Weights of a small transformer language model.
Size: 14 layers, width 96, MLP 256 GELU, vocabulary 8192, 2.07M parameters.
Each number is 500 + 50 x the weight over the matrix's rms, rounded and kept within 0 to 999. Layers, rows and columns count from 0. Numbers have three digits each.

# up: layer 3 MLP up, 256x96, rms 0.249, rows 73-141, columns 0-95
# down: layer 3 MLP down (transposed), 256x96, rms 0.25, rows 73-141, columns 0-95
up73:457548448515395589445564463494521524464483535483524525514469541469473477569521474573444513532490553446563486621493438414549489473456545497479486527490448484464494623439567485428474486543530475484501480439538518505522442501553524393529473589482464471438505479508523502467554566562516502461
down73:505477456557484507423481564581414365544422511514477482441507492497521509540492471433489510551495590581414468518474504429556582472481490508470502583444544518482494536462431532347614490414481488528462521587525491527529546534468469511393477513495603564543491529532569511475489511473486483558
up74:423454501538535534616565369402437555502537476582446415489474583503497584551504533565601584473511418508497481490575428462500516535472594516546548511517595572480476545486468427524460508398427516515528578512477490453390453523480458564445515424522529564525534495402434493558470519372560466482
down74:475451453504461445493456533498591445432463431486522515420580484375502522541480509427503470515508535482558471496508492501588583488557529402486467446477470491565546565501614567554497507497480544533581511516475403471651539460418423535475539422504532528507502515601461488497558551534517395392
up75:452501550406556441470411439467439499585415418555457546515511597509403592590556545417562490461593488494477466486503599497485526534504544480510407644434593500470525544541569495495497418451477491434502516578468462459541472593489445481653502385544495530503464499442519473466445449543600504458
down75:366546467495585456533516492421484548532471569480488499537576472500485436545467544504439428476577429444538461558649603529564501454574414559453483456437438488525539549581512445424518453511454559642562434511496573461485507441615424475586558514401497462494505513467425480502496426501468495521
up76:438495462479538442463582492585474513578517419415503533489562542510441425481461481590580491536456497507537594480583430506499520462492521460523486465469394479405465480440613513543550531539522546544507470483604550486500521504486400472562449488526513440487436409484530530489453471510476521463
down76:416477453510536484575621551526486492509492447394448525491536563486531477494479506532440572496494420516637541488549489536412506480548556475485564474540548456417485492405497453529552383340470513509453442614495433537541534478515547488633453507463554460472458465618523517503511512464517462546
up77:413518519501490489568509492488553456391543583416544430465478469512462450418552499468536513557539479560515504478519561475451486498553461483512442480527510503570535499442502333446563483497554472495459531483483457501457542554599526506506433412505404488591573531570507533443580484571490528387
down77:569521511540538447521499515489470533457508572432533514546455510517514470435506562499523507490490537475501495504462580601463542510430464561505503498594534502556438506416445561452561555470498485528497467429509569462552454403417536501457496427492551463510410557470433537562420518438499472597
up78:536498533430461507467493483407538574546551561585377421557420557452442501500465520487502552464482463463418462580504474508568489526505539473564442493568450574463477550526531506441468453570450553522552552518449464448530400510399434485522564450499437498571471383518554511571609493526666498469
down78:632410465557498465465464451538436558470619543497467486510445608456477525524520538506418503501560502460470398527466480581552434478482582488516533412460438579499509453550472523474612458499390465517569531502525421468669525442436587508554419467504465502542502440443521551598577497481502416478
up79:470494451554495471446476423476569529553524408510485515538527486533544483476617512413480493481541519465433460558511542532528491508483569542481479496386513553530405532420567463475519518500588454434540560525394442502477458566417506503610517528550398488478546475588433549483508532622494483451
down79:478614524466541464455422565543407478426395530529523621493587457523611519522555513539444436433469543466411416519576442450644551539472524464563532442386553484520503622506413435492528558411496528527526480541529421548461493537534524495530453480397545471452480536517535491405505554469489528472
up80:490483452550529411462529496496472463561482574547493563538427444495564451459526443477389503503569515452404557518454493517555542457569469528526506556482384427569384513489507419502497549542533552428472441454470545470439554583525537530546518626468475549491536491514504486516547477527526455527
down80:468475419539507522510449476522455566478458537464512491492526558506510570537447448455523493515514502391430446515477467508582498529511571545456467561474491523513495612549391452493539469622566531464531409517492540587467402529414455512495480484573549494485503495508419503480526548476503538476
up81:493460539440498480449535579514457531509515478542421493457517470510587441499490502471426530486477501509506537449481455466459557511541433539480453548434546419567516521527450429442578401502449509585441418505548540459532543495540559543510615488544472454451542576474462448558506469539630566530
down81:533473463503530568550542531483476565490462534459584586480479466482544496442507415494505474492462496549524418494593502607429625504432489522408484515490531422456511435482421474462504495529471427453518468516553524491591494554467600470532495506470420594528370507516425488566560481571459521518
up82:452487476540464539620452531489488634514492515473583451536427521511517495550456469545487506533487457436566493522525438441472549606462475510517506533415599537467536562518482518491525484414613483402532443481468588469465542453479522503595531581508406393505549501547516418526449427461520548434
down82:464537482421551485428489465479502456445497493537507469423548520523489441553544459509528487486449537606505508542492523474544508471517548500455561504555467516509534535517481467518476518521511620529436511434507433533512515584447472500471411434424572542501502461515588556519470427415458488550
up83:442525440486592486563477518500463582579427488482516529459465565531449479574515445542407462446478475523545590520495602458475549480550589487460504555396479520415487518560545557459415429425455438543544493484521414452431565568461531608529547450544481491577543461508499530452510431545443610420
down83:458466589534484416590568543553506451542529474344520517469521519558407463447523425480481467373573517436464478605578461458495445533602458474520544469508483492465518478552515555564373521465444537485484517485451518363457533496535539472565557565485484597521500527450500504501596442475507532534
up84:553501397475518457473545490541435515490420524496484469494490530515546468501567559449533584473483492431502513517534485559505495449605550518505566487502475435471433483456474580444423558523487429515538434526465462515548513440547566455523537511586527486458539604484506473509575470481486518498
down84:434495571533484457559463494471465488459452466582457476539544453443513490566528496508461517450500518565576536419541508411542560506521465561388492538635425553510488587469445529499561530452417474579482477527469423555525549488553472500464551461548520451520504577536512491512505424435490457456
up85:439542418540558498464426460541609494567490520422407579533422439477480493449460450377489499551508481440421495509471465536459442544473539456465498521446479458500433502453470501510602494550595519466619480540478584515465520509566563530602552442464495493569585581552551480425436455548502482499
down85:600501527456488547470507477533489423456494426560439492607401497549480478478538428442496478520522444469560495517437501478501509450487542561495492474492483536544561580485552516502466584554479486424503534478411458463507547572442530476443531467545492592480559541444449518446459556538576595447
up86:430495497521463559473544500582432534444561616535481577457567477485494510490469574433485528475592443568624534545512497513479460573567475532555550528630481462547456402489471500501532435519489420510581442446483543474476427413568541494498494425449462442421541534452467474548579552469404341446
down86:548443441479522536506478477527590538529460443566449493548447579551547450570593549521468507548615460427478510441430448491517432521495518453475532435469509590366471552457527492506505493369457577489370510467472501483510553492516489460537480587537512474567498427519544506457607394483549597463
up87:467449484537549494528450491487448550544410579501462429469483520468486528601440418631488487499524531504426448546553519476464526512478489494579498555457474484479572535455571557541502491535545474536452495536501523417504497471499484479528578438502469483513549481465416395520445478605527540515
down87:569445451478404520549508549557498474522467470596518484450508588536545471475530401481461552614546526523515503583516537484471394466445553502449493421578431509533472536440528455536441458516513503535464541531496518593524439518487538419508449550417575467541515411563424530495502432538488489460
up88:549557443461543456516564447502552500490486564417486507419442496494417522541569637496494498552557496423552521531494545418485556427588471426520472367480506436481493556449507533611552525456405482529477473584533498501518435509528524440481484544472519475436473499456460552389495629541544475559
down88:446453503510502549520419454517568554523535519493493399454430566493523483523485533432483549483519599502433484541482525557496523474461505502458535448528436448400595590423484543508538500544503631545511479534564552557545496523434577435485571549412482419526424491415481509499420489509469446538
up89:479415575481463489556505577609406562518518443567516375533478527558566569561486490487476496422474489557515443407405550558481521607502544552502430482402520478620426508402510439551638435519533509510410473451482457573468500447597531359458595566497349536480500493455483464552626579474524510406
down89:502483514494501521453511636484487437452602526460428515505399499624475507571443397513637414405443564482473293346521540520506532575501523502407485616436554534563442404536548416460556518448467397523524408501404581621403658517627541544513607582578439672489575497519460454548626434546478382329
up90:471421592453477492547506446522497511454376525560462517495488493540534537503550551562556508437494484544553491439512422440402492570458547493512550608486503474550540460567529490537484530321523549485456481507501452525544461519476464594379617437523514503490506466591408503510562482507471372518
down90:489512458479551475431419552496498512537532492483532498535507494533467429520475427485458500579410483476406579476445546499520585463544484523537535422553521573465553542462446512513531526480511538482471548463556528520434528518448517517480435557465507506525540530443542449532444484427459626438
up91:481563591490528469521450549484518517567625572453620561460453531507476548487529465416581573541526444522581473564556532479442425496586486540548507432433471549476439505481477465532526446422514526482477457519540453566494446433482456394520483460470398486475565415504568518529504522464485442552
down91:540413490505500467427578514544480405439369471543470515459535488510496463472483518588464489497490556495430487498455481494561511537477575568470466530524530492470525513530545476548514558535509509489538493466484492435475585502518508526470543503521659444526469579493390524517401466480481573484
up92:564507535434438547548453482511482507472517469576523503500447444484473564431548501578496576524480633501558602509481440505541465526511470444555440452525464514514469424523578463527546515501477503465573603483570449510537414473446400540503483453580506484472548544411459491503370612510548457460
down92:462488577482487491504411503529456519568446492472451463460549494491542555426581485478470499507508484552454442542497504496557492489530518519465580493425551533521512604483509543406449546507540451469442456514442501525597519502603525504499467578428581496511562451473491444504490431494536432472
up93:521499562564572516485475533422452511563486570555551451478505459466640531537477480456596530460517470485437501461547528487483506476493515477590473576486431373461510522547445461528559490536553328505500528542496492544562493501493465460457553466487529513425526440443391472486537544524539575471
down93:534474525477489627406441544584478488492469522494568459483570504550548431470571509402524502534443462493478570438441519531506451471436483475543568486506440403494401600550443562537529519572584432483436478427432608513570455554512509551531455627466493491532470444458465481472516489485430548539
up94:438555419522487492473484497562521453503519489457568511507481498512493511565423543483475508443377489456403383547516475492540513645529501503513458536586504545558516408538521468480538453533507623551501527514493509432536445442474574478481536470547379458542530572595473535508380537461568464441
down94:408459486481448518431433506593503504448583447541511489475481541486515567627465415598434582507528507507447346549545521432475530576462497509559442455523574491498544423530519547463436481608464529447540471533454564464566438492492575550436517443504395479483534554604455547508462524494494518489
up95:484479561515495518532474537500504463544407493454528471466402450422448528520401513549454621518553410505501467472587479436452470493471558714620558416525522528425435504571457603451593513498633552439604454546514424561415427387581452587530501602618481535371502475518468395482558585474409539398
down95:425464559492468541458492471457455409620419440453495467450484524493458475488485532465481631482490508457472497474516509505538506544501574701553625435640583499420376470587383608405483454516728585401498480596504437543441494506434463613623571569602559410440427519544453449435362465557391550451
up96:553548467459476566398486478391492516474522515506460513501564470479441505475465494575524544523440541447454505552510581481489470460425675504525509484507477420580425520453571420541443598473449507500582520517569462522450442514466507478542504572545629576392471473515585452518471536506500490491
down96:498448533522501417533519539589433478450500465464531543433444442426536500470537517511468511460516534530535459491455555467500455522525432516487488474533443555435542462488472545498598502467523500466472500427490475474479587533465540512493519532502493533630573489476454543582499487491529532463
up97:457487450486494565471515506508511531394439499469519515536516496381509554423573574465520511493568502512444490542563528442519493431502494625567499608491529472425487491499459515515519455486481496519498535506471514561463472511497388466505475481465526479496583452489448503517605437492502584520
down97:538495585425459444553534611462444503515498565564450492463513428534508471526428510552477486508500496493543567494509587528479469542482499443380554451493443576561517553459474481499505412518596510505482431558493413498476511464548554505479474545472521516523440511517497502518473540483417504498
up98:480516416483548466551500518527483461589511545533546491458409487587492495607539547394453446474448484504448507546559496545472475513580535511508387442599511406503489400515407520502456496459549528496483490442461592422482388510489594588576506467477446477523517542566461572557442566523468562470
down98:304449522437473510518497456513546443495525530485509519480530522504431560484496431510362538439479510537430482488586539464470433497541430546638541394507557536432614537386424538505542586429431609441483458545516496555522518454459504471449498433568459589563588469497576673588386541462545556554
up99:501481430476516420496428479478594473495580551414425481531461479528512469489480497509504527486514525540486421521566449471443452503500510567464530476544572536452468433491482472404532551456575538538515493649505501541505549473532487534557488520494518543416489558505455450486510550502477579494
down99:573454483425510500533524425539518461547564503451448498556544493474451521550480573426557610495459476537489504439462514403511507561489479513432544477593566620525486503446472523372438477500610393562503490529451386531564530556497478505470525531510433504479426393462539536514509496584487426530
up100:492447499500531524484485487500491478531477525427490583362539548486436536494534496479459536510487565513543459533448526534468498406541435515559515514548463521437567485470477513510526486481561569459505530395574512509498452567580522471455472415563550474495486502456577496477519494587458533488
down100:509510488467496631520528504459519529488499479517496469456526446484630481516494527467483478474532456501487548526528533538550532559462555453433506446444504523471518471464479379480529427548490520474476453559506546489485508540413519533486519586432558483500426492559396515554513513463492507497
up101:503448484550544471440508504546506403528432414472489534463463479633460444553557487589473467583403463642539461507464451567575400485498601480518512562477574500475470446456541519540608456438492517514525531444539557473511472579510549452564485507584463540537429480462509501431513463485424427527
down101:574485503575609445516555579494534635471512487507517547577499512520480545517496514562508474550519384471497540441473461497466466486467385520431548479645536483656437456497456494494554507440423512462513432432552594552573468550469466550528444550460447495431516431525514446416530475458449381480
up102:447454513450464531578548491562432454393584403474538505529469460602465495518521608507503490546519540564464570483527478469447494478472537416535446544503544470452580469469526516512469520478466572542475552488570463499435516542444507526464497510526474462475474515523559480441367532431578510474
down102:506493498553566462446451508507535542474452529515506451500618566506432420492485457472501519474473474644468492491525576495502491568470502512402527512502490453515439557463481553539440424567553510575459396468485505545572440504475500583442542426511519531491504543548516523473553460486426479494
up103:514477590570512481355494524475475498545426407467548452484459508509526538490523485590593546452537534425463423459481519590435452546469539435462387442544634520520518425487530492639496499599601541576511477612525419527501538482433441433525486461566498455488552490534517456473512535485520428520
down103:497528455399609427446516526553460467521581485477436489466544543418508472528496476460463538427551426545466524504528468465517468517389551559446497528430503508439460472551540536425431497594483429486528519470419564472501515556555549521493506546487450513480601591480464596579508472540457533576
up104:566480571509569489512452523538545487473458499473486560522505398503550447483478521489534586488501545548496505529519453492458515530524433458496435452488465509525431512476469456532393561550438473487574570375598528486524455505594465473605520533593499480494492483587396559475514462541467428495
down104:599494598481507486580363432524455570521453458484554483456556523538446494480388549465486532551476602436536425549388551502538468577530512421465494435400517518497365610499521513508455477481570425511544543506546508596532484511573490562453390571440584431561493485534458527580443487426491435549
up105:527457541569506602521480481520520423542443510449496534517426447425484557547449501617515551455502472444517499490547452519525434432530542622520494463490441445480506528547473528448517533396552560494620480495502410512443492507557505499549519527555515540483577586501445367515464460520436458504
down105:403451511509519556530469504587451394509429407506438456474474510401464538541447535521526621488497518405540462496479468449587570557459444588488553552534542458499411563496423604444437465540664467451501482499446428562499570510471537495559478538561577465581525493602506559429408481537477452474
up106:589432433448551476509489472471512522543499538364421547508553493584514468500487593675576554434441481368510621462527445581592492502571431461428503518465559497457542487556555538556489540459468504517494497596550454521532521542461421479428448450531482447504401548496416502452510446548455534481
down106:566550373552496440543497493427481582467519501560545427505525460546570451522474668440580467499536480488491443438504410536587600499606513557507501458430467508557381501445502482481576386487464416449544510429543511359433490463503511507599451526446421529486488524520604456607536512439510519579
up107:506519479468558488522559534477481509544442460493442471517537497503528529439487470534495524516536533534631488555582511480498485560529401527442464473583431443535545482469459490534590509514438501461533514475476468513477479458600516473459575411430474489511538523516377471473487519490515491491
down107:585544521486528470528502509515447440481529408497501467530535493472467488423457439512449449556528528461558475497533454432594409493519597565469584522451526535547470522555390502474431487499539558451507458515559550546551510525421547463494427442432542441582540457484522508478500558480460565531
up108:519472502486519528504490455544483515571379426472531599415518502569453539431481508547512479474453404489449519556494474538525463484502527506460391524490470516509458489579527576488585479509424571483426576493452564450498510592447536436495473514556509514494445496567491554542481490572439560523
down108:435570467551510439539553489476471579471523431472475546534508529448433483461441545542419515393526424499455459461542517467452437453416422400534525559571495616553569422471486468498580624433498477574531558510436568500514557524461520588576479527584491524541528503495489496539446425469497557429
up109:501555566466490493427521524562538578515462557583520501550526545513415421506504462540559427388512514497554415445563546531569446482569541510427414557394423466553498501513542450573423575464465567574404481503506439576608475531533473458448455488509490594515504437449498489565551463510524453505
down109:455526456531553477544491525497443445517471497468504499508545472481536520454540496487495569599511446523484523542436447441458484483471502502575584467590646456465559459451460574447482478538560410509531534464558512439426459418503534523496576484546486475500484523498526503430481571478425555501
up110:503519483422483573535444519538575479532539549398413537516566523551509539484515501535495587464454504577508522524458397514470495604530475531498475528509540461479450409464495561549473527498481458440549435506385441558440415494517510429605483514446492478523513584533541548422463482588539487511
down110:469489538539557423540442490353437528512567537521569439550615542561429451486416545406482508509594520520501582503558497450426463439529502484459497542529502510457523527556531585468544489408496494520497485476453397462535560584528469421496421452604500526470519513492542492421515424422589508570
up111:494515545525486479566563489493498507444484503457480642442502507535547524590430501557469493467535478458531434562362491495516468565409521448453532439516537524432532540501522442590518433410507555534480471435393579465513537430512642566498514479566456493489463446488498509499492533458562516476
down111:534463525471448490476446478520470450550461503463538478531494524474413479470559476510563474557506511476412516433534524515477523483565486557553568499495504524534459533531477535401516559565457484466510567537558457497476507494462378504508500518500474440549573548528545502493519456516426497452
up112:481561503477538416533484569437451464409407485550562606610412398573500509467467496573482494394440638568602607553393494501497543450489458555535519458575509444479492455524582507537447412520506527511435628369671571465558521577481500485437599417587490478487433502355429515587473552470408535403
down112:500530442552554514492432441525443516469519496654555420533466427429570480442578503491454468504525538562683606552411503461592468399493427547444423500522529438625386519488529592517497527412392460445447558489562498570526519495549505456452622418454534464472505450531440442514522661500501552356
up113:484550591532473476505490509419596432544452429425471520451531505538497511502519406571536429420491447489502497497532484501524415462472519462522399503542630533506440527549535504455502539539551472566501482465482533468510469545511534523542491439527447532480504542492555578389533508588482468433
down113:556563509585451580458480490587515540509517516443469591374564458449412515495421394583535477582478478511523469523605420520504456546535580578459478464495499580458537543490406477559386547531494536460429609464464477465487587528517472489495380490508494506599490433497501598444415489452516548462
up114:412553445543571498503509498518510541547449539461479498562553462443354413513431460470499488528532498574518483520540495478513474516461508499459530557463446420451447448515493573481518510411589474596582452465506495591460457546474445573578540608509436520452543513536490487495617465465414476533
down114:482401489545536503488481480488535543507514453527558538411462533532573449525528568489565491429553500531515493524538506492524452544457498569458434501542489551584409477477480472475481432516598513489440479554504494572488509469517531446464468504463411471523478483509541493456493452511399577576
up115:494534468514567598464527516495397501515540565525512450546555431491601552513428504523494489531518517543522525524500442552491500492475487537589514417436571493457450441422504531500579482565527399472558429398413543479428444386582422543521508655507477463480457484547519400533517484498482439532
down115:432391540466508471537435467432529507539415498522487604474447535431449512537535527481521528477567531518472485530499487508522498495494528479400476536484498531529488587559538450525502517458423516538465531553568502581478518524423577485503527493506514520538423487480434536516432448491527536511
up116:497485423535596385520432560488517502476497584565471439469447547548510554500392515578493475507528506489467493438484528527493586437483507533518509548478448434410507370530455425534464494524486548533575541570362566461538508515480485516450481449523546505469424536474510569553491521543542544493
down116:498400494427435555466469498451496496468462470474462539464549500475486477528538508511586529592469452477509406406526493484631466424504547578513528550553578533481508512498466503466449551470480425395553487464519566498472544529514509554478506512468489535495448413523509586528460481569494533627
up117:468484451584562452547432514472428500407506564444436486506517554517496509500535469434540530530497558549490562463528482449464630446439513484561513483448541515505523415460481509484481471581491512470421511518517559433509482521575497532486549554482483543411583531542365570501497490499563505501
down117:513583544478495453518525538470498416535469541504467513552440528492602531509504604491504349543514602533484440551493462517451517534550561491476491408481448657478432493564512455421516504458549520504452441532471511498410450536422456474532507484424521541550444565515556474526459427546446481530
up118:512497423532544527429456619503483488493517646591532415504479440525481490428525536443461516473363542492557424444504444481581552421532526465465467492547543481477448482439533435536536467463448430531597546522476599485522446520542497506410507502463564533513518560582396417544522553494476483472
down118:396558560524504505539476539491489442499431416467500429505511522504512456558549458520470494534606434461529490471431559492452441508504493534575535471511409482527551507591516537485503498515501520405492516460538531474497589460533481463581530473533475476503555465394422566498525498467504568552
up119:540574539556465506530419480444585496556428426574427534538518428519430515511459441575532509431502512414508510507441489516464434579517524506512432482486561507517431432431465444444493491520492535517481511539499484545573526589511504497586516471534479484458460581474437477520545508501564528496
down119:519551451498530500511490407459471498485581582484550480466466594467514434441497544493529494556445526576521476502522517523503472443538508469397541419455483496477524505542569583484509539517544504483492490475476525446621472491444448497478479546572477436559546471519518494483508474477427533493
up120:550525529528547454542474491511517442524580511452525579514546460537537570491560482439529566453462550606465538506577484565554478432468421458547518475521489502512530492569495371563557479472456587474458471528440518504447375490457517414418480444499526518495469453492467559495572436519518491482
down120:525429566548536536519503554513468477454506552468496504474597463493534469582459482448490429491532534525445508420546507421563511620341493492463462492537590532515448615568441489556496515446578494548469477508519523552495502521431541469465431493431536473544446491451448512450469532435515535509
up121:524431486534578500469505410531441542500432412523488402488520450497525490503612449446471532453591477468567578621484378524429551581485514453544442498476580478578500463505523505574520549481530463479532467477466529493490538411533432586502592500482437520507505494470436563554528457548457490488
down121:472486434537531546479465491451556497552521434524532471510524483546486473478484462590427561583433430576452603512498569364519467606461419496632447508557492471552507401614506419497483529519511530534388519514508490487352514461553406569477551461482547470439513539456517569511520449478518547457
up122:568540444482541512496469417434532385525575449549456464499500473491496481542489485588527445533521437503495562585482516541537498475526488425490523504565486520432528552515505446498533482473389477478529541639465568527488528418485492585477559388505485514483529397506549502508551482511569449521
down122:455497482527551481419402514478511616484446535425546542562451487465461455476458501515496551472417544472537476497532508520538572534426437559447509522503424494547435500534518563455458486499581579440486472468557430583554525453553550529440452586494512489520447589577507498529519449444459486488
up123:471514521559538507481585480453536476481504455461361492532582495584576493573470487517527547499452492483505543474628473523645448465496475426561415449509419523459456475567548468540471458544420480463469636593563519546385453544406408532497480418498509561448526431453473510470560464520501531525
down123:478559541510525503536506441513525557489573489443649505431533532515471489386491511436530576515538544561404522443422530562517561477398433511425510603468464485490460432418531499555394506429453548463494573571518552453563502510477534500494458487461549474439516502504531495376600544472509504525
up124:574487518501468548515454528552457492546461517509477533575413519462443520518505517422499484434509539435481516522407492512462526456528539505524396526470463559532537541601491518524453508430520506484479533477543494471484488564512513504475481515525516519507499467415548485463585471535548531476
down124:466401531506532457458548597477462451438544523582429467516533487498544491498520388476595608504453558564485487453462535498544450522508534492460545423509527499533474454520489504433501483555527494537452350466554526510538541499559503487523504614392525500564559461491445569530418425518456521519
up125:414624485480442526459536477544415616585512502538450484524511468445508470443512578470457553517401448566415480523508443620371549463482554493433464367496590494475534511488486538483496546553467463495437552500519504452591480458522520519530509537419424547529575505515452427537493559576449492533
down125:480514429582442425436473412467565558510533520574493410523600487533524490451466458505533418505493481548477508472410540481503510572520463502558540528502462513582500460593372513531450458516524447574532469515512487598494516580441466481568457514499539513519471511505486407467498509534407502580
up126:572420524562512534453567435454515535476526461530516481476407509452528477461462425491504490504469493486506534550482490522525524536593508496493393458433539490473541530551589583466467449494550342519570527473483537493404550500563488557461515496502466412561516545567486455546443591548481536476
down126:563529525589501497511467562497439522442557528497477463508443519517478507557489473499484445507495575581532494469456465461608430500458474534419386450446536538502479413537549589430505458477519461475448556439450583603585456559417504539554566502429473456569399503613475464460572536570438461542
up127:488548549490497448420417474453479568469396518490491550539503461463568533505461510508462556551520486486504483591497538445446459418471518497567567494467553476403465553544621457470495536598503479490617524501564538512505455493503473477509564456574476460510467517500460536457506418477469535469
down127:488461539575452427562462543487547529405401518497554449534632436436591458571513525486500465530397425548458502455448540412546460419554530469512483508479502486584550473520494530429455521552497498602548485488586505580542521453502498570537496600459525459580433496474462546495416438431488411568
up128:448499522586569492552439511436525487539638500499571394493474548543532526460511486601563550484543525542532537483541391505448525493540510356571462487538512467439557530483515440489495524452456562429543688647547418439515495451422486516483518429493524551464497405438431481506370439456559533487
down128:519419580521391495442539476524542511552486486579453404411611408507604502423483494436505517565513577516509533473468498504506552561503362536445512631571506492583491547581471527464537524499485454490532525511494528428442529480539522406460517443522512559442491420449482487510411534529486548438
up129:537507489509612397370511526514532514518462512448450526530559481534462510509554575454477530518417548467510504455509561476423512519588410486551472431490434525608553483449486497465520494489552493461483485477424522503476374491508590502498513465517479417538556459577520584502502415553465563480
down129:515489555575462562546526514495487502523455452550553442486457521462516558427531380487460481506572485527481505535507456481522529498445500534578607498546483469487401482576531535517462461430457503466504585481497460549510587455522500443488468490503439503495497516477451483502468506501502484589
up130:441518453582460447535470536495471483550514526511496466504552425495456508531560452540518618518507539572497552472420467519526505545482475422457471514467494558469548562511505501544550472486509559504438477445497446459454454531424467441492518487555481468572512539548548434389504478513558574481
down130:451489527506559543473479476396509516517490523487486526492490532535483489465487517458496508489507486514532498498498617472493475571498535553514592490544489481502472453557515452482497443511514475519392457479488521545472578488463567477516494465388481431505497498560438587546502488522440473564
up131:427534520467432504576577517576383515545544493478546506549506553536512452434446497517430540463526428553501494436537500495506502455396546500519410533538450397477460484513555449545585411528485391414518500509467489410530492489546545488428511630493600477476494508464484535490609507599508508484
down131:505519435430490599485517405528579471534469510473403444468502489534486526523505497469506527453561523561542495500512466529369543480547576453455498473504518529567416537571524525561475538420616461484560523516410480533534474462509556524554437464485487501563521575419546523443454421450449446529
up132:481564465520500506441484515455513451409579481548419486472525566505433512540553496489542588495527575445595627582603515600486481482510562561519517523508419504496466509520481491460461587546508495482517528483563504483553427474500457547484592433525424524431458452509449475427438443421445493457
down132:539516530525458565502442544523455430453447560510475501563439503462440505553540546445452413461492540460539479535526555488528489446493496543516441483472346520558494514443460518584516467564521555518592529494482493466587433414421507555554483565561512500554522485521489477534472527448445500445
up133:415452457457476489405482428448425483508498485459470528610573521572506544454498532514525534488462533454386531437525486510511576562513428537492486530540538494516564490537474451545465537450431519471522541440602440563520529534528510552541563546510466518483455588590490468496460400517559493457
down133:541492505551422579484519468593514471484515432454525494538635476571509468482502446451517481599515461556492475517456506491547587570505444482411525416538563480470552451491504559511407450464385465462478435382495498515543563497524452535470546575606399608490405471520510543425583463553469501544
up134:558529451396567443320508574491396547539557553539481434579486480380442442528516502467528471417506547450495471574501528524438509522483488566397502550489550456520470514467593532511568489448532488483595576457450562588531465515476486531530521603512443430449530479569493460521555485529558512459
down134:453445428377510424552580466469515564542532441494452531488515506432475493468553401559502481401525427496454581565485596502588475597540617425465499564536440537499438493384487493523524494376632565554551473513448536438548598498527430415479508583534498482490648554439543494435458469517495510454
up135:546519504525488500504519482494560567562562582564427559405406481494519522580500459567360489589529513490565516457472480512501495514458497445574510488537507491523523458394464481503487524588524403501499521478512514449534430550505359517450484513455433483524517452499481555480489512497442481475
down135:471510551539494477507482485538523447463491362422477445569485550459545511408517486520578529428512479574451507485512501514466532469546477545445418534468480457490517508571509549499516470541522510530570436489525428495434547471462487478564524507546539538434518489581495513483554514505444477523
up136:598436413518532457498523576476470551600524466513549461488448550565456589510529468477533546487467441442596483416416496546492486482508493513451470513412447524500533581619559512483422547503553510490474455445481482457490491521465541527546555485493515518546399472545506525480453407467523535417
down136:520558482483518426439449437433471534530478411615501511466497574523416552474477512524596495506463417501602512515484475454381492468600509506441449637587493476438527500538419564483448555548512439467541590496437404555562426534552449525515462551439606587492446465553416511531566510445522546419
up137:490470370490527588447567501473482545538504518500542431524417478560560477633543510521493485465472591509470550506529493495452512495520530543565526569469503557445531487516533554502435433502498521511542388448587496536494502486521521539493488502519432402454418484456563515454488425573388552473
down137:556501562418434525583475442592567524498468386383551438428488562456440423557474472505551540454475481560506526508379486465558423490601514419518587527516534540544554549413473478441437553531493453463498498517479493490551563508441566520523453541501532475531551447493513546532416544517469480581
up138:475561538544527446513465640407513479409478517554546558410488507553484506436489422566596536561463491585447570484525478495351570487424510494464504478480483532410415474552507457613426472439488564579500467514477510620463500516525463507475521497538501489547522425515486442466564482425515492509
down138:455434515498467503402456509592491503455502495517532480491434534451555491560458534460513512433443656513551459571503557442565485474432517514484505496511517467476518524476471479471552543502548456514515503538431509474540522499490458535574450477409566476513524540473547468526494499545503485462
up139:501471414571547405480485490517519466474516576497559557400445514442534491465524553470589532477551519461536494465530506546475571549543483485479502518498482463526552431520474455573529513473515558506460513527462518511490503527526462414457499539470479449514451467503540583481452516548549424573
down139:487439521455468478462428564525528478529532452563545470444516507513496460503507479412481549492474538562476485548458497508571398432518579566428547471524464555430456507502528551516489498513486488471499427477496466496522554492570550548482466559448540475458574494512505508527442450528523563517
up140:462436477603472411496538559516565409553592479493491501459506485588567463509499521473581558497482497501473568499450408519486561554586451511624498452409612537568514460452493423497456397428528537517461466628557491543503530573508412519495487445493412457473482425557475470395468435573504511466
down140:518538562518529529532472483537560481493538423467512504533534435440479528562448496519596440493524501513510510489534452447593450554497451485490557529449493507450587407542424390443421428381523529449485494512554457562499539383559575487484505615388609408500489558495500516467482459565568523532
up141:544479487482441422511514536485506580515571424574479522475405505533467353526465472505522489498494532407407548391498529520519544419538449546557491502462550465538483491517667531467466514578607566570437437540517449611529488506562448521453465477540485448501484364507581489504457461490529559536
down141:494527504480526590498534547585526487463483553478462483464539563491504516477423553472419462500526401495531450540511488471483506493470540504475550493482481488480492542478378437443547504558452452469495525535503531493517516481532622510554473463488509537533485614484456548488513472473450461546